Weights of a small transformer language model: 2 heads of 64.
Each number is 128 + 24 x the weight over its row's rms, rounded and kept within 0 to 255. Layers, rows and columns count from 0. Numbers have three digits each. The size before them is the row's rms in percent of the matrix's.

# layer 3 attention key, 128x96, rms 0.183, rows 77-127, columns 0-95
095:122106160101121111126097097107153163110118138124105127102162151168161127112165086083163144125137120097135144148096142107113111110132075186162128159122114123147133128117160078093099127144140134127148106126116120147120172151116128133114141087094175122165115135118111181110099130130125147132
077:156147138180146130136162134162135121119130189125150147133118134155094119086138163147083134127133134140118114115135106142113137146129101119132105097154135110125145157123111137102169122159110136064164141087112094121116097159108117119108128125121127075128148125116155105188080152164126147096
088:136129177067096137119126127137149117158123170128140172129095147134120139091148071118100168138106130134099132150119123140137124140112090112126153111125117121130102131130148092150167138145105130123179157082117177153187120136108098133175137129115112130118148134104121141152110165130141161164
078:070111115112110147149151072116149156136111100131107115128157145093141160144113111125189171139119136152129154140132132137146122093138099132120126157113122138114127142116141146128099153066175109153145102126118137118141168110129114151144119112163174102147118130130132124057116086107093152126
064:125103103176126110142117129128118154079133069147097092135168089145134105126126162117133132126128108108140124147125145147117128100145132144159148141112161124121153122144143126115098104111183136141064086131101099111060156105132164128112132114149156127165100127161131132091130084145117123110
081:137129121120138103145115126117123140122165122152086133127080087140140115106133161109079138123110103169146158120139153109106139095126142142150133150142174153143147093110096072069072118134120168107125121147123116140112148129152148140093113111125161168192098164124112105111143118136125134130
095:111142123152105105153091164142117164106090095154119144123084114132126104104163201124125136115136144144140109152107122090121132107119113102122155136130159131100170154157104132149151107114111139121109133097142103184121162132144109103149105127080094132106140134122171120166141161136141150080
079:086164144144140114149124143096139105091118153070163136146115156146158108135087176128106110129130111098155128108139131130118133179098146134129116151126102126124141121089128158143114130131106125075176098140115140127082115128124122163166131149150086125139115083094121137146159149184122113146
080:149117162103170142123148138107143102149111131127111150116089123132123093153162098134108135130168161111112134131132051117117188129154081111126125134125105142150094094126112117160165127109093124127161133093156159130149101103143130134137134144071139142133162107090141117128121183126128152138
074:141133118147133128079193148164129094137121173118185173132138123135121134120132115137107145167107126150162166115147086108122086137138114121102147106138129111183085125139120105141159113155101130144163133107122126132113104169088098102125117129085132124108117109089133118125076128105143136134
119:104125104130140129116131103124128123125118097168097119114143150164158150101141120144196121101135118107132149144149122098158129079172140077131120130132114115157094168101133161134127145088144142124138122118126107127078131076089124161136110110135126109171106141152153131084131107083079138141
112:130108156093113130123127090145111128189097136137113125105129142142105160150168098119102144110147174098104111140128112159156117073122127162108160170132106110103126132181143115143108127135128146117099159163151105161154166134153093106131101083113122138094110140088167131104135159127129131134
106:133108115174126148160134121139088079131145142167112127123082106092103109132125144113089123088127121144123153126136160144132116134162090107111126115110132089074143120144097110117092119144114172132110149106139151082153140123159165085134151108170132125151134187167116121125142151119125092117
142:113143139109077136143158118126111156123084084141111139154117132119136113160124126126166123164111135157098074106157122126146119130105098100190159143116092130140140154153091159132147119139138103154176161119088139113136142148121110132168103151110109108105144168140098098148088101115113146109
152:077152120182116118147095122163135126120142142137108180117123125066134090115122140092122140140110168096117135177113174130125122147146161138131084145135139126080101138095148127096130115111121157112143129101142124116140075130137151151102131100133134077124121112118146125131141174173152144106
159:096126147120127127084117121173111124137128158097115158114118128151110121121152142114123125113101081155134135115165094124115112186128094149130112115088089118087168126164156143109126080144146129143164118091099107090133121141135158121172156120150088108142103159148139165133102156152135163148
124:115126157126111156141114129153107144084121158140178121116129138081076136129140138109138129106118136141088115085168124085097145121123161157121129154113105115079087153178138125112147088120194109143132142149140099144115162133140134141140155137117140111088116131159143169144107094112114150116
144:125139131091155150105091141105127104127102169150119106127099088115118164174176108133085146149152154129168143068151134156138123123116075176137143131111100116081154130097144117114105115164166157104110142140108097115137121156145122141113112147157146124137113140161094130116107126108124143154
135:166141118129147144159137121109136120165106144151147123116133118121136179105096136112108134142131085097123170105128135119129079131138110131126137076151102090152144140138122138122123163071080144139119149094099143149055158111101135113143087141161119155124122129163166149117099107161142144129
139:099128082133124128097117157122139103082154086137124098143162138095113135138127147143162115168162130166122121139137110100155138154121142148139123119114137155093155137115087116091114135171177133144100121176143093137143092132128141116150158118144154137105149095116090138143079076164136107117
112:129159127151125118104151128129119145104107158135152118115139170135139165139105126129106121124094140128124136064156146138110175189118128086130101120152138113105114145123142147150151134096105117126105153070140113096108102120119123142097117141181101123108144138213102133127121125159084119137
142:095115174146156167152165120159098089139125162145129197109087145154121130110110167119107135149169124146100117121144132114156115136122132109080147114130137140118134134132132103099112117109090137134097139126139116092147138076097131179136153124099144146115139146079148109111126108159126120178
159:124126117128117108070114096125126117102121071128140118141141160142166163152123107155143148149128117162134065175146173106098120136109139133098138114139135094151141082156131072161132102162132133164123133115144099147120114137151133146169120095131095157112137114099122118124106135181104141137
133:098118131147130132184153120112145143117145159125119167165116079067135109097116124128153130120125149093092124134118143165160092169107113104158152128143146133164104124128080126146152117126154143168153110118132133077105093153090118138167129126097145092149167148132126126144115147090125123144
144:109098168128106090171112105115128134183106103090134142142144131149148100122129127128133124092126094128104099116095137199098124180121125118118130167131150153127138136170120143128127126093100096117117119112096138119137171116136146098137157131140143145125110165159101129126146135189116086089
142:141131135163085102134139142127122090152087088132119133148151152115149170107132139118104119128111141118089161138114165095120113088113152133116148134146127149107145153130098117069115122124096139127150124163123112189141200184102118111131138125118135151101112135124122133152094132168121128075
162:157142161119154130143130133128133112143104086149107115150084110084140126131097128173101124161143156138117088128108139197163084146109143151156156121116113117069149097144123155147108151175095119156103148101136168112130131134181122144114096134132114122129140130088105108102138105145135128125
142:115089155111165126111105119096125090133172119187107141141128154122126165153140110149159126091141090149096133108150139134160118134121127101137141115147165102082149140145117136183149097090148110152089133150149112136197131072143129123114119125125160116146162136108134132146131114097112141121
131:096113126143178121103110105124139110126087129148120145124132133162149137141108120136119133156116159125119095103126135130154172148151119044139128108126156153156115176099122141132134127121125116122130145100149128101129100117082136158133165106144117118133185133198074117134139109139080117148
139:097140093143142123114125122117143142181121155148142144118142129114108133155128127147120120137148178128096077110145145145132137092134138151076140157179144130166113137142111124152106105099183133133121148116141129112135171131118160143125090105081132122101108139053147094128171143082132126123
122:102160114132104104122130169131152168094131144139107130119139153143147151113128113124119151126115127150126165097121159168108156190126124174132112145136133121059126127109150124145147126116114103102083135118169084095106100129130110121081073117160148115148108131173106148131100147161131113118
128:159148143137077125141156114081097164106141096111152107123125119123120175120100098161150129082139127089087145134147126114087140119118181148134136117120100089107111081132128110134170132116134139132128134102154156128078108125140134145142102138142132152124123159200142134135144123094101145158
134:127111109142169141124065115072115086148129131118157091115101099122154138159157127167124142122180111151164132129093140130091116139155095122085127103149116126119092121158116124138100128124139150069133148118143141112123129114140172117135147127157119153123116110199102131107138131145092118143
149:143089154138132111118100153136126107116134142189115126140126139092170152113129111106124128123080085111111138111091188105139096134158126106158125120143178132106117136143136091130122096088123116163106135168153117152151103109113086141137131105128142115138137115123159143189114145145148185112
134:125116124164114128139154120070116122153167124123141128154150099102099159109115125133116111137160097093108117160144117176143095123127138119126153114198102129090124122106088100074139114134143140155166120122155127132140136148130164141169159156128148146119143121150113108147074144128080098113
139:167124137138130146142161121139121089118096166139137155128106110121144118135149125180135116134115176145171162134139126136123118091155092108130162136137152160167089127166134111111126116114120127136183141130112098120156113183110111133116110144075142101097085126123137089144095124068151148126
148:115106185141124138147094149134100129089102068112113170124123082151123113145140130135142155150140135113111106116121175121135138140134170128154131138075127141175103141124115136151152119147156114103143136146124102125102135088101126167131175096086178085161115133138103140110145110140121132163
139:153145094118107134138157092166134126116126116121137135095133152139163131138107104152162126115122169109156125177165162159130159136094118105140142134122129127218165110111158096109149122114103120162118107106088123148138060128111140158104125131112112112107091125095118102129117137106157139126
140:138138118097152129152115067130153080096137145170137128146132160097111113132130146145170150081133130193136120131150149149088143141132118113097139139164151130119105136178131110130134112092096087142145123104117083154170151110142135111128124152125129101116129120172142130113081099156132110098
146:106109116145127130130172139097134118082168159113123133143118122114134109115116157124155129097125086150147164131125098069128110131086095093143152117111162096125147110143112124194115147134134165138120121160157136101111083144130121098153088129146097142143163140111168123176153156104137140151
140:082129060087097128186136129101116151154141124143114137099113135094124174141174126106153138126156083148096140156108165111135129180138104173145132129113108109115189145103099125125109120121129136121133137119096129116153121087088123135139110126156133149152120161148106139150105125111116142133
149:130117117075162187117146115154115164153115166136135125099102134112151144123151144113132109147152125131117080133123100107160099142119131108127126140174127131149116165094146130084067124145077099145100144132122121123114099131116094170138142145147108148112154119130126097132105105169101138186
144:090126101113130120102092124117131146143107145129110151139128097101150108128196187138138131134129136169122105115138130066084078151128153148110113165154120140143105161123108132149104072153153113117171124128115111087108129188119151126150091138119115129142145125153123105138128159126114148143
120:130158111113081131131156121106135153126120113148097142137154154135148180131132103158135117110129137114084143146132145160135153162125142171130129161146139113078135114102127112138125156125091126123113159122159112105152114118091089119106060127136160127140098194190119118148100134097121100112
118:143135132170122127117165169135104132113119129145148117120134116097134173131077122108093125139076129048093144084154153118103134138116180119127124092110124118114128117129114107129152109096141154165104136117157158122078125137125158132122129128170131169102114158155119171146159116150125145128
150:117135187152133140110127137133107087104111161119140099112123164113160151126112109162134129113122144090123125125154124091148096122087125128122130148122087114050162145152143147092112148126146148154118127182133117175121135104109116182142120139131109125090109113128181143156135108127105167132
137:102138153171135113108154121117171121125141143114150140154172152126131115135107124154133121143111094127132135111142089204134120195103118115142151131164118161124100108152114121156145138135137079126136112122183095100101107162135154114128102119101129124135142107075112136105082140172114117118
146:100130126097112148147127107133157192143129129128148130128120146086156098105139159106152141125125109153087100124090126090115100114136172158097121144164133108162057160165136132141107134122123107115096136134119133128058145151142101141135090131120124136121127098092153127109132100170136149149
133:109117140149134134121119165126106117136108153076147135092148122182145128113147146194131128115153095128151160151107101117153130177141134160099127146127114165145108135147114142139108156132123118067142129164149109110116131093070115128122110105081154120127088137086135146122114165102136138163
142:142121133125144160167100099141125114123121158119161114114103086054162127146108091144146148106124155093134130154108157142093107155121088135119133118111125097136104113177141107121130142126157180143080146128125140128094102138131158132137146110141150117085085133164100183127137121153151123126
140:108123092120136126145161141137191116114146137132130142135144146121120115131125102088133126150095108154127147113132127141154126141123068117138149105115136113204169146135104118177130146135165163162103091136074094134102178141098121077138130108122133130133133133106091129128126081136156113112
# layer 3 attention query, 128x96, rms 0.197, rows 78-127, columns 0-95
079:150132146077092125095073123132133131151150131123145142112134116144130143116172064106117159153148156098076124117114152113111111129133143116151114111109100079130103151154156134168181117126127106104140151100100168134124118077138111137124127126155119153126155119128136157119151174129124164168
085:126116126075161109099135125112130122133119122141128118135147115136129123138139037117101163128117159071089131125105149142123154128160093145150097121150133144141108161130110104124131157146154140095144171106109151162088105126160119156141135109092174153135151123121155159113087112118157137095
071:136144140165123124133204126092108123117116139100150105125153181097107097125084153117177082128089120120162151144143114162181156086150117105105108143140148117110085117127103120099085172145131155145132111145137134128150129162135149125143112113116148099104121134125147114118104097111121112138
077:130157112190124157155127153122114156090130125136128132127135135115108122108094198139161085114134091168189128134124091133138137131115143112095151140118133122111156065125117126111090144124107114149136087135143132111188139127098141116118115169139115100130122142146110102169133157134110125163
081:136133119129159153132130108099119137120102115166106171116138097133143146104114128122151106101101107099140086111135138138133142117137124118122130173148136128131194067134131075131079106127123148159152106117146111141126196109165180161153132099111111121162136143117145110120148099149096145160
083:112142127130113129119112147118169132130141152125136109129159154119113082138141105096111095112153159148126138113078142124140105133076144144162097145079117115088153152130138127109222157134091118127134119142132142122173145114106104140111132138158105099102202118126118124156113113123117133134
066:092136129091112120096093126128160162091129137134074145134165161121128116140131162146139156107130118149142103113142146100149051123072142109151158163152108137133112131095188174133111128105119122149156094111153150124138134113115161111090127122137175140130110122148120120138162122131101120133
086:116137126083143094123109150118127098156104081150120159152082105119146175148190055107092168138131149094092174126110139125097122152135151156176102113133140127170124146144127119148153113132129120118109149131121105134100125127140105139129145094106165135133153117118115143105112139136156146107
089:168094150084119126125104105134138149151158104158117109135086125138187106111175100148120129130114148133078083125144159112089115152126146123136123100094097135146116147124110113129168143088118124099120138145104142127119129099091155102108109131123122129125130116115116173093150161109179165087
091:099115134136129123130137124119134157124187135144115105124158185138098100131120134129190120101112154103125067101131115137147111108127098131102161140154098155128115114107103168087106155138118151132176114105143182134151129125140187162137088116121130081130129131147157129095139115105125136139
116:090128108130130085098126187145139088130130130112141173082131127135093184134101116089091143112121156108078144133112127124151136096118110151139152103108157110146131137137106137144137127143113165120120177097129115146130127135202108160147136140115081150153118114124159126121095120139122132166
108:145152094149161120103143140170125102101120119108098146113156133104097146092107157129105109136135113146136106151151139149171160120095134072097159148137156135126135116128159125131093128076129159110128150108126111073136121140153137089132109104164159184083089123131150100126131144160110145114
134:121151127162087146130165122098119081165148113124139122133123120153153068126146077126156119150108139182149134119142132108138101095135101123159095158171111132115104150116105122135168081129104145125123135143145099108088117128148101099142109070121169160112158146130146141125129112149148155148
172:104174098173129117161122169116167130124113152139129157133147170110092115093172106146094127134136121168113119130098145109091129120094118121124112108126103146131125111110174174119091133102137118129109134108146201095180118093161105148169148137119126141123092142125124100132112114122127117144
193:114142129130112123115159077172095134155158118134155137128126109143053126086121110139106179132142099141189150113160177136153120155081138126165127143092105125116116142136141127124143102114132108121148160108117132112074125128151075106132136140103113154138136135127144154122174138139107147113
125:136107170126088126141124153098102195165105149160142108108130072128083141126137091105139123098123110152158113141155106142150154152096102134188101148145166102116097143116146126119148125103141157140112113125144088128106141110140071135141139103147094099101131120135139118099138097137126106121
150:168097133100120098123150082101137121122116139157136140089133116157145179092059147124148113169125077110138126141126111138154126129113082164103135143088172138120115141113130165108121107127173160113135187123104084126099141148149129152105128132118163128134162131137140144111123141147116115120
146:096126151141144140118100133134139177147123107143086129122092122108166115121076162121118065121109123140104121137128191111145138131115143152117137090139089118113129135126137083123149128136092113097119155132070147156127155088111151104153093182147149149110136105137110174125138148110138147122
139:122097115160162142164108144136123101135123152142129086153112116160142098102133107123175163145141116155161131162140101144136135133088155155120115112108115181128135147131123129133117165096166148166127160174141142130123125147088075107106134072110093111117117127118108135121068107144138121096
126:096108166146110104082178078101102171134125145159114090111147158144138113093149102121090099146091114150118145144172148113123112156114119090092170128138120104103091142125108133115131133125133165168096126121139123110111125121108157099089121123170143108103119122152110109125171155112130133143
153:077091156164112154142134097130135132112153097111125171138098152135088151120089139130099158113130150178121117130125144114139161163099139126119178107151146089141113127131169151129146132117100149121137127077089136127156141163131153095115153125097098166129105127119173098119121107141127175141
173:084119153141125127111153147157111124105137139138156135148091147156150128149152074155138147152145147119139137131121174150077114084141133108086136071134106114132153121146135086156126129126142102157149114143103146188089129134146104152143111077106072086126159144126120122139110132125124125147
139:163153133125161079120118132109141111118121148097117143153128118098107145120133121175134133137102143162109119152159115119109130137145111130171143151142116152139119149110145147117158090140092124085107067144129131106128120155126111092170108066133192188069139144129127129113131118102119134120
145:097181141121121143091139126154118116151103107078077084110134116139117132145137144128081210083145139127126152142111144145158114120140128127143142132157144110127127146127097103146154118134149104136119108119140119101100126116087172096140123157154159169144136117131157104162116121154088123165
145:153126157147102143127125160122144091178136125136121130116114140141158127113128093125121119106127171142132103130075162129122124122100130145154120106172116094113181135123143049157112118159136128132159159106151103120130158114073101147168142150117117127124103112126144160130062140144136100112
182:090127108164128126143088127166145080128096107107143165134121092152167139133096118125133078135094124141112149139107100137136111093151125144116170119165143125118115136118153149158160128181126124156139184155096139150131109151166132158094080128128176133094122149121138098156116109134119115139
153:123095147075151158139108169122126130110142115103107136117139160114145137163126157157117129095125124091149144133162115137115097138163159129106160138123155130126115128130081162129167123110114151151149145093089126108105140166153076155117124072143102106136115096136180082126115099117127153100
147:116100142114108152102160107101133141090156117135100074126111154142155138114158087126103143160076148152114108119137131108151116146103123104088162156155125140127132109099112160137146170123125159138096112096138136104128127176100174081144142063136151140128149128137101111143142148112125157102
171:115155147153115111111157182105133158169116124140172144109109136105147169152088155120124136127093171146129121140134095141107141127171086136100122113132146136134101108091056135128133068117113154137105110125129108130131150135151137188160133122109116104171114122108156094130147111106122129121
138:101163124149119108152149100107142136141109139173111131126160160150111115090121105119060110157141111131133150170143131130082099141179109144121148110083141117111102131187094147107102114163141130157111109177133140128132137103106117148059139142147153111093107122150125129122136114125121135123
134:157100159124141066123126152138092176152090121157130146126120132117130128149135140127171126103095118109088128150168126134107097092169139105160114116134118073123167111144142114129138142112116150126131078155139104148104106109153159137130077128149139113106097175148101153087127108124132111161
147:119137142106119135090144111166135163070118123144093130111108095112160169142141147129137159135154120100121136155104149139172123115110087091080111090101132162119124136126155121134111180067172139110142140122121114147116155157124191151166087133126144133145115125136130104139136131141117128098
155:147121147106145169156089168084125141093151141120104134141149129132134149134132103171058098132112098107149128126100145148102109130138149128149134125172102114114113132148136135088114108138135137114138168119106154131165131122117059133175143066149111127123116096132106121163103114121131171138
144:154100138163129113102153150148128134137113142100102126135097112120103144131125149131204161143101145133124128157123123164134106109133155089152142107154128118120173185136143131125109117103117123113122108141125142088118145153130123100165096118125161142123100123125145160086045141108119085091
146:185137165112112126142149111086143089154135085129154139132112128110109138127152125179131087165150136128112122137104127125145127135121085098133108165155183139117096116122138139108133118106128129065168108103122050139134126159121111147165111163100136130120144123119120128141147138135180128122
172:168124124117119149163085103093145145099125123122125116137105127153146141144176098140091197130128127155119110116122124092189123093145126158161136132134117107126130112117157147136202130103137136101119076124138114123123124120112145150122168078101139105092150161132161115131116110139117160136
133:105141145150149116128139137083125080118128088152153106136111173117104083135152130168164110150160140136111127110122142112083120112151159125109138158135122136145148116102104141098130097098145087142100081089090134179125080126127132137117122157119109120126119153120097136120142166127158112190
146:090159157102098151147150149145149104125119122124094085104113135124113122117168116155154114087143123152144143161138178164120158148097125091119157146137199155120101142132129101102140150107139109157142096077109096138117142121144096138140095143146118086116160083136117100127140110139143138114
158:137113111077166094124148113145113137103151159126126190151154169083126101127092162174112091130169109118130133130178118121130130144124129107140123130116087176136140097158117105162115139135088140094161132159139123159128107131138099104134109082146089158092117116130129107146145124111135124143
154:134148106139130128117156143126128090101139135139115129109147127125129125144072139119179137112136143138123125138149170135117118138148129164151097111071108139136173167138090146116098081099141124112090156118113135140105165105115127087106113091127138164152098145140172146103128089121129201151
154:094108136166104143109140102101087131124167152123124131152107095167149147124112106124165106147115128144117112106133126109114139148090128153131147112143151135131116191130154178110083137162121119136088135083104134162184113144112168070130104111118117155180146105131134110114116125135124145151
143:155182122101099090114162108121119142171143142163137177139106104152182172101139114143141129135126116154149130134143148124096099146107087123138067116110111173126125134127117119132117100140109088120139116104167113117140133129112127130163111076095125116158172114126167097130160120142114140103
145:135151125156131113123134155110126098174137115143116126102144160147134111132103136137122123133089150119064110170149115127093092119216102130110158124117178109123148145154089135124076109165121152116114081145138107130122114102109115142088103138122117132129098154151139163116120101132141161135
118:115088156150161109118115158112090195159083112164105136128127120140135158107090122124098118136097105150149114133158120115098122117118136120129147134148104077122139104088150096130150105122136163155111167152133134106131124101109123120147141108159131143078069148132080151108144138124126114171
145:103078171146105131130093119122136148105164157162174135118117143113106109151102144144128140103116122111147121119094109124136119150067071143154146136170117133124123135116168127125161140132108151145153179122111149178098106121107073150135121140107088135140109133145158132114121112123146071143
151:082127127129133124125151093151124141156094119114124120156121132141123086130148126167064149168126130152172181157149111135126121142166117109144188083127141131128082155171109129136150131159134103139116102159135160119094119147123117137132113113129177112088124098114129140124119122099130078101
161:075173155130104118163129145125119169176128172117125165145117076115174129137135073119123097096131142155125122122121140126112133124117104167152101063123119140129084137150134120121111134176116098132112104151117142166160128099132145109140122112141119120150168101126134093119137083135127129156
138:145126114126125140116097079138132143113158108145134138141123134112115127164133148167073182116143152135113147131097126111159134167169100145141124099097115138129105125161130144132137132136128108080118092151140110169126122115086142184105123166069098144146076134120170140130148113132139147085
146:071152140144177128117087171124129144104100133127138136116104084088099147114112111156122127140158118136111119159103118120132131122089080146133127118117152155135118121110172119131156147080178116093103120123088111165107107122148115132179123123138137179100116152144088130135146135156126095157
143:105134147110165133151130113106148097129120143105126118144137144099131118121080110124138139137158140121141121126150138119139168132133128180105165136092129164135122126121077037141143095124118117113127147142097125109081155110085083096120153107151134147100193117124112145135156158102133143115
# layer 3 attention value, 128x96, rms 0.127, rows 64-85, columns 0-95
108:140113160117170127140170143124114138079210110157134097132110129148113159155121103135089083119123123191114100130110117115137163123163075118126116188169125148129118123118101093125140115130153125113116123101130147131160127148145128147154123129103139122140144137129092133089116116099124091112
100:101138101155140176151134120117124124101108167139119136117095116114129155140150136080118148099075146111134112131091163092090080121144092100098135153119134157136172123163144126114151107115101123130093133131167113122079158160113120117134120153151096158100114112125166134110137112148143126070
100:132138144105100116130167105095133121101125131151179068106091102137115136078128149137111095129112111127156159122120121149186176085175125140154124085126119141125149146143125131110130119104105148139146113139141166155117128115131135073150101133102111152106151116129160170113151150160135158157
090:071145089097156083138151098120137142152119126144127155145099129131139104185111150119148082152115112112129120116103150134141143135084147123125155179110115105139125108149114156127094092093122136117113116173164135149149131114117112117115083172162103102113094168110150122137097125142121132085
109:139098127135119158123108157153104162169098093112108138118152158112092149113148130135156122099146149147195148123103099114143129173120103124154108158113119146114133104091108116145123112079083152160125120127107106097104093093110127169103110127161143140163100152113128159153121144120144117175
106:106121161086116110092101138146157132152138136125143111140128127116119093167169058116100114128148137133118123146122101121141089113196148129161153139099104159143145163114122117094099175114103158159146115120115090114176120127134129127118118117077128164138166123142102127119094123147098137142
099:146135135139072108147094163145128130148151170163156122117116141098156132083091122135112188118108128104128174128128119098142130118116133129137097154102147146141153139126127121112138101139120122123162118133122150136137117190148155078096108090136168117102177113141078102141120121128148084151
091:120130103081116138118137126102093161099139128116157142142182145105135155108104104153162120133127120137147149118140130116181146152137090142155172119094096081141131137068112149146160127134166099136161091137131160140163125128101100132150081149151110150152119113121106120127111160170132099111
098:095098132125100136153184118137142135132078086142089142113123097089119178130157121169151133143114125102140160105157108123087138127156143116113138105121170172108107091147130168134123130110128109113131112097134138156127098178104136113115158152154099107100109160109102151099150131144142124092
098:095123137112143051127131107130165121088129173127142112164086153147166155128136129138169101126132120138127161144105087110105135166149132099141133159108125142142164115144144095108145075162122158095126175084101122131120132123099150150135121162129148164111104133126093152136113108125101127124
101:118114136097086143146107093152179156193130124139103141116133160123148124123139145132141147093127136159129133131136089137146165116133128105165164130168156124102135158115160138135077154154140083098119114091119108158092144103173103126099102127128104113114082139119111131131162161098134112109
093:160070085170109114140103083127121121115095150132144149160137106091090170144102121115113101136121140159161104121112128105090154143145163084083120119162151137132116124107109153158150140098151144146160115134129135143148155121125125135155121140173122093116123132122074152116131090170141126117
110:088121159140149104124139153118150138088140121148146104168134100119139133105131170162146088136112142115128173083090125121085142094162158121126091161155139161132123121123126143117133129113129165139091112095122131123078170102146160092078144091103141129151122116135128159166121112090126103132
104:135124090101089088106080134163139131143110137112135165080150118141162101129176135128163136126127135140069162097138132166117113158113141119114113120131102111129141134103129127112151171147106171142133145114106137116129116103130109151122144089116158157100129125142188142097158176130164097113
111:082145105129103088155172185158140129118140119158136122108134111141168155079147141135123152150122112112129126121096100165102094116168090137166146123131114149125144157116140118106130122105115146131155151115133102103090127116120146141099134099126074134095127136115192172101129136092112115104
100:129086137160132110147135107140100108111166128167124172145092107146111103112115156123114133120105161104121137120148095109129101122170143161107172110161119136114130103120142127091108125071137099125144151130177095176135125084143111071162136152123151111115128128130133185151145121096143143120
098:101128170132099176154140134146100120112145122112155136098113127134155110122133169095135136116131128127091182135101141088144113144123155147123157102064168142100120136125152159163115149107102142129128135133104136150137149110112097148179145104137168087094110132114149107090119178152128131163
112:081133125132180114112140148110119129137127104161143096153118098106159154112091132132156153116137145100109124104139170133113109096163124117123096120099109149127080112125129082119092115082102157110097147135154150102136173141142152133092130178116127157141139118118126118155131116171136089070
089:126143136131152086123111162134153130118138121148073116132116124129108091161119150150133141128186114152104165127132146107108096106147126155163110118112149133140082139159061149137088119146134162100159107124127100161071118139129139108118146162158135130152117140129139090133177128128111162172
122:100117127103163078176138092121100108147102144126114099139156131165144152151135125126137166131162115135116124149119104146134110106095100127127138118143123134119136198123160109113136128161114151109109125102148131119143098086136100144120137095126069143125114130129208111141140189116139153112
108:132170121161125076095106106107119075119117113134141127167150098122093155176094188125085124117124140100106128081130138118099150114138163158133159139145154126139126118124124110153125120097137178105115105137135139168125091183118132092114124141148104103111140141132116096097111116158120135141
087:201143127102155109129133110126157140136163086119130115121112086121164091129124124128124198139143147148098162113097163112114157120130174137112142140106129164134111092147142118160117137111143181129103135130150084089144130146120110137120087131124106128130167102148133087129106108107123110089
# layer 3 attention output (transposed), 128x96, rms 0.128, rows 64-85, columns 0-95
100:152169158126120124129124143130170116130153119126136127176164103122115132152123093140071142148154128127086127150095087107099111143115128146151104118105080134090148139120157086169157109104093091094106134144140165141136093126122134159143137160105117087168133128130128195118121137130129123149
093:154147120179151096127130117142126099116101123100149061176154129116110117175133117153144141125112142104121116102126096105170138166176136085110122146137131110164152118124119180118097144177163112137108107132098142135118126127134152147094115144102133077136120147119143148085122120112114138091
094:142187141141141102167151140097139133111187110095144103136107137096140172121151121180090124111098130194102149105128161150109147106138138124133116077108144125115128133139096106133148141122143152107138107133144120111121109150095075142097146110106124125151119141091144096128112137144108175147
084:175123078133167106102111151135125129182118191128171107125124101117136124105155159093146135146140134126117128109131156116144154095100155096107178101134117115114147080132118137111138145139127118114137109139093088134156079146103157097155117133119142185146129142079120096120138142120129129135
100:125098108103110153131140166118142126139104164118140106138108093133130119132131134129155128135168128150112131164136091153129140139105128091075153094147128105075111156130167145090163121146110087204134151133146114122107157116193119150146126117122109119106145101154119135138101155134093089108
102:109131135090173079137111163137149151114142075165129119151104118129110136124158127126093116102066127125109152149148130132138142142162080156115097150099092123139100158149114092130167120077121143144099121150137086131140102141111135143144125146163121148126147121171122110156152111118142087162
091:119084100138103135116122080140106108140120095115094125152136157153134155174148123183132144164098190151147164117145148098105099135146120119139180111108151143130118122124099127154170125109091159114077125095116145135108163097144144128122100125127095130108128129131162152125095112165111137135
087:145159137108067162141120160147109156131120161109140136120134121089139157171102110102094118173120114158099110087099145126134133087124131098094189132136118096093142104135114114094183109122167171119129092117126104131136175128128101144149119125117133123117121152147109139160132112156123116149
096:103093156113141139149148142140167124120160159135155122098127127098125124131143062110107152108142100100147103092173140104142143123117180096141132108133159153181148100099105148106129158142142115079165147168111137116138167130149144163132112097121127117110120109079153093115109136125131110109
091:142153118189146111137096143096146136114141117122110120066166105119087141159138105126143128171071118114114146103122113097120135128142143149125119117119107090083096092130132094153162153119106110132136156118121130148164124126153174160117135118121110141164146128153119136164133144117056150129
100:136103122115215192141122121097154155086127119092143130155124121127106125153113113097106125147132121143134141149190167115139105114133146095122101104125116094136137142085187110132128114073134145140154120128164136115128117137126138094131142149070139138114138134121110124129094168129128132124
093:148125119130128120087159108151120101142155162164169129120150144126132112130092099159092149128130076148105120117094103116136104151149149138156174143126149077155137126131126133071134152133144089145182112148108111144125132145157116146091108127090138148148122135095181122094129144089094121115
105:082115116131110125132151116114163028102150123117152159119070137120095147134140138147176152131125116132170151124137085150115104142139169151119118091121118133130150126124136140114130113130121077093118116122100163144131121141150145143106127135130052165148127131134122129141156128140119158125
103:133108155117128153128120120122102180077133112132100148133105110159135144090147126146203138164127124134128172127158097129145093168129113129130112109139119130098124137170114102134112119145134136136134157148117093103120105142108120105140137112118125133112112133141130138171097061214142104124
107:126148152109160120181132122123152146118149113146111098117113120141120168131137113079160137101140119131136143129162120096120132127125134090117141115162115168072137073152120129142138093115124099126130142110136159139104092121135168151101101129128082089123143151185157101128105114180109175143
094:139152098086132086131128113083123090138118104090198145122154141162159103125127101106130143143126157138131101134178110156112095140169126137126126142118139155140118085133119127155109163135171091181118135128121125085099123121114144101104123123144147129153145077122176164144134138129143127146
091:165146159148118108175165109135111138111134117143142115097118121097150152110122147140164107145111121128135133120163102162094110128130121135114093116135176149155157129119102121094130116122121138131155092143121098164132115156147154100164102103142157097111111089081138169135086176112094069137
107:120126107108108089172146140131113079149153150123141087130153139124121109149174128134159161136141141084127146127119126070149143169150149123148111169077129160123137129170128159111138110155141120089103107096097124138155116105125118131082137126082115142079178137120119121144130138091105131126
087:156105152122131137111138126147166101139129125110143136117141152128105122115173144083164119119134155107164179157133185142096099115107164142123140141143168128138100145092111150103123126135102138120128149142125143116116115144074132145105126122180127164109114131071076086129126133114151076101
111:135166169116160172154166092105143147167078106142138117142153140159152103085122154089162116125111109118144136140147123104139148098118131131121104133142089104091097165113096090153116112148099104142137089103161121125113137124143136128146141131103131137139150164112088104119103109165173156120
110:139120106133135148108131098114157099118134153122122163143137111108145119114154145098126148123145150126126116110079145118145119130121172174180162142098182156142105138116099153077096150162105112129083098172089086133110147126123126155138128085145137174128123121105131103085131107121109119164
074:079128139146102087148092133150156124141144103161131114165142136145104107117153186132147107144149109118115153143115166125168111152137126119131128120110139122130178122132148114069118101127140134125136133065099155163138089125114162143135140130095143167115115132107120108124072086090143141161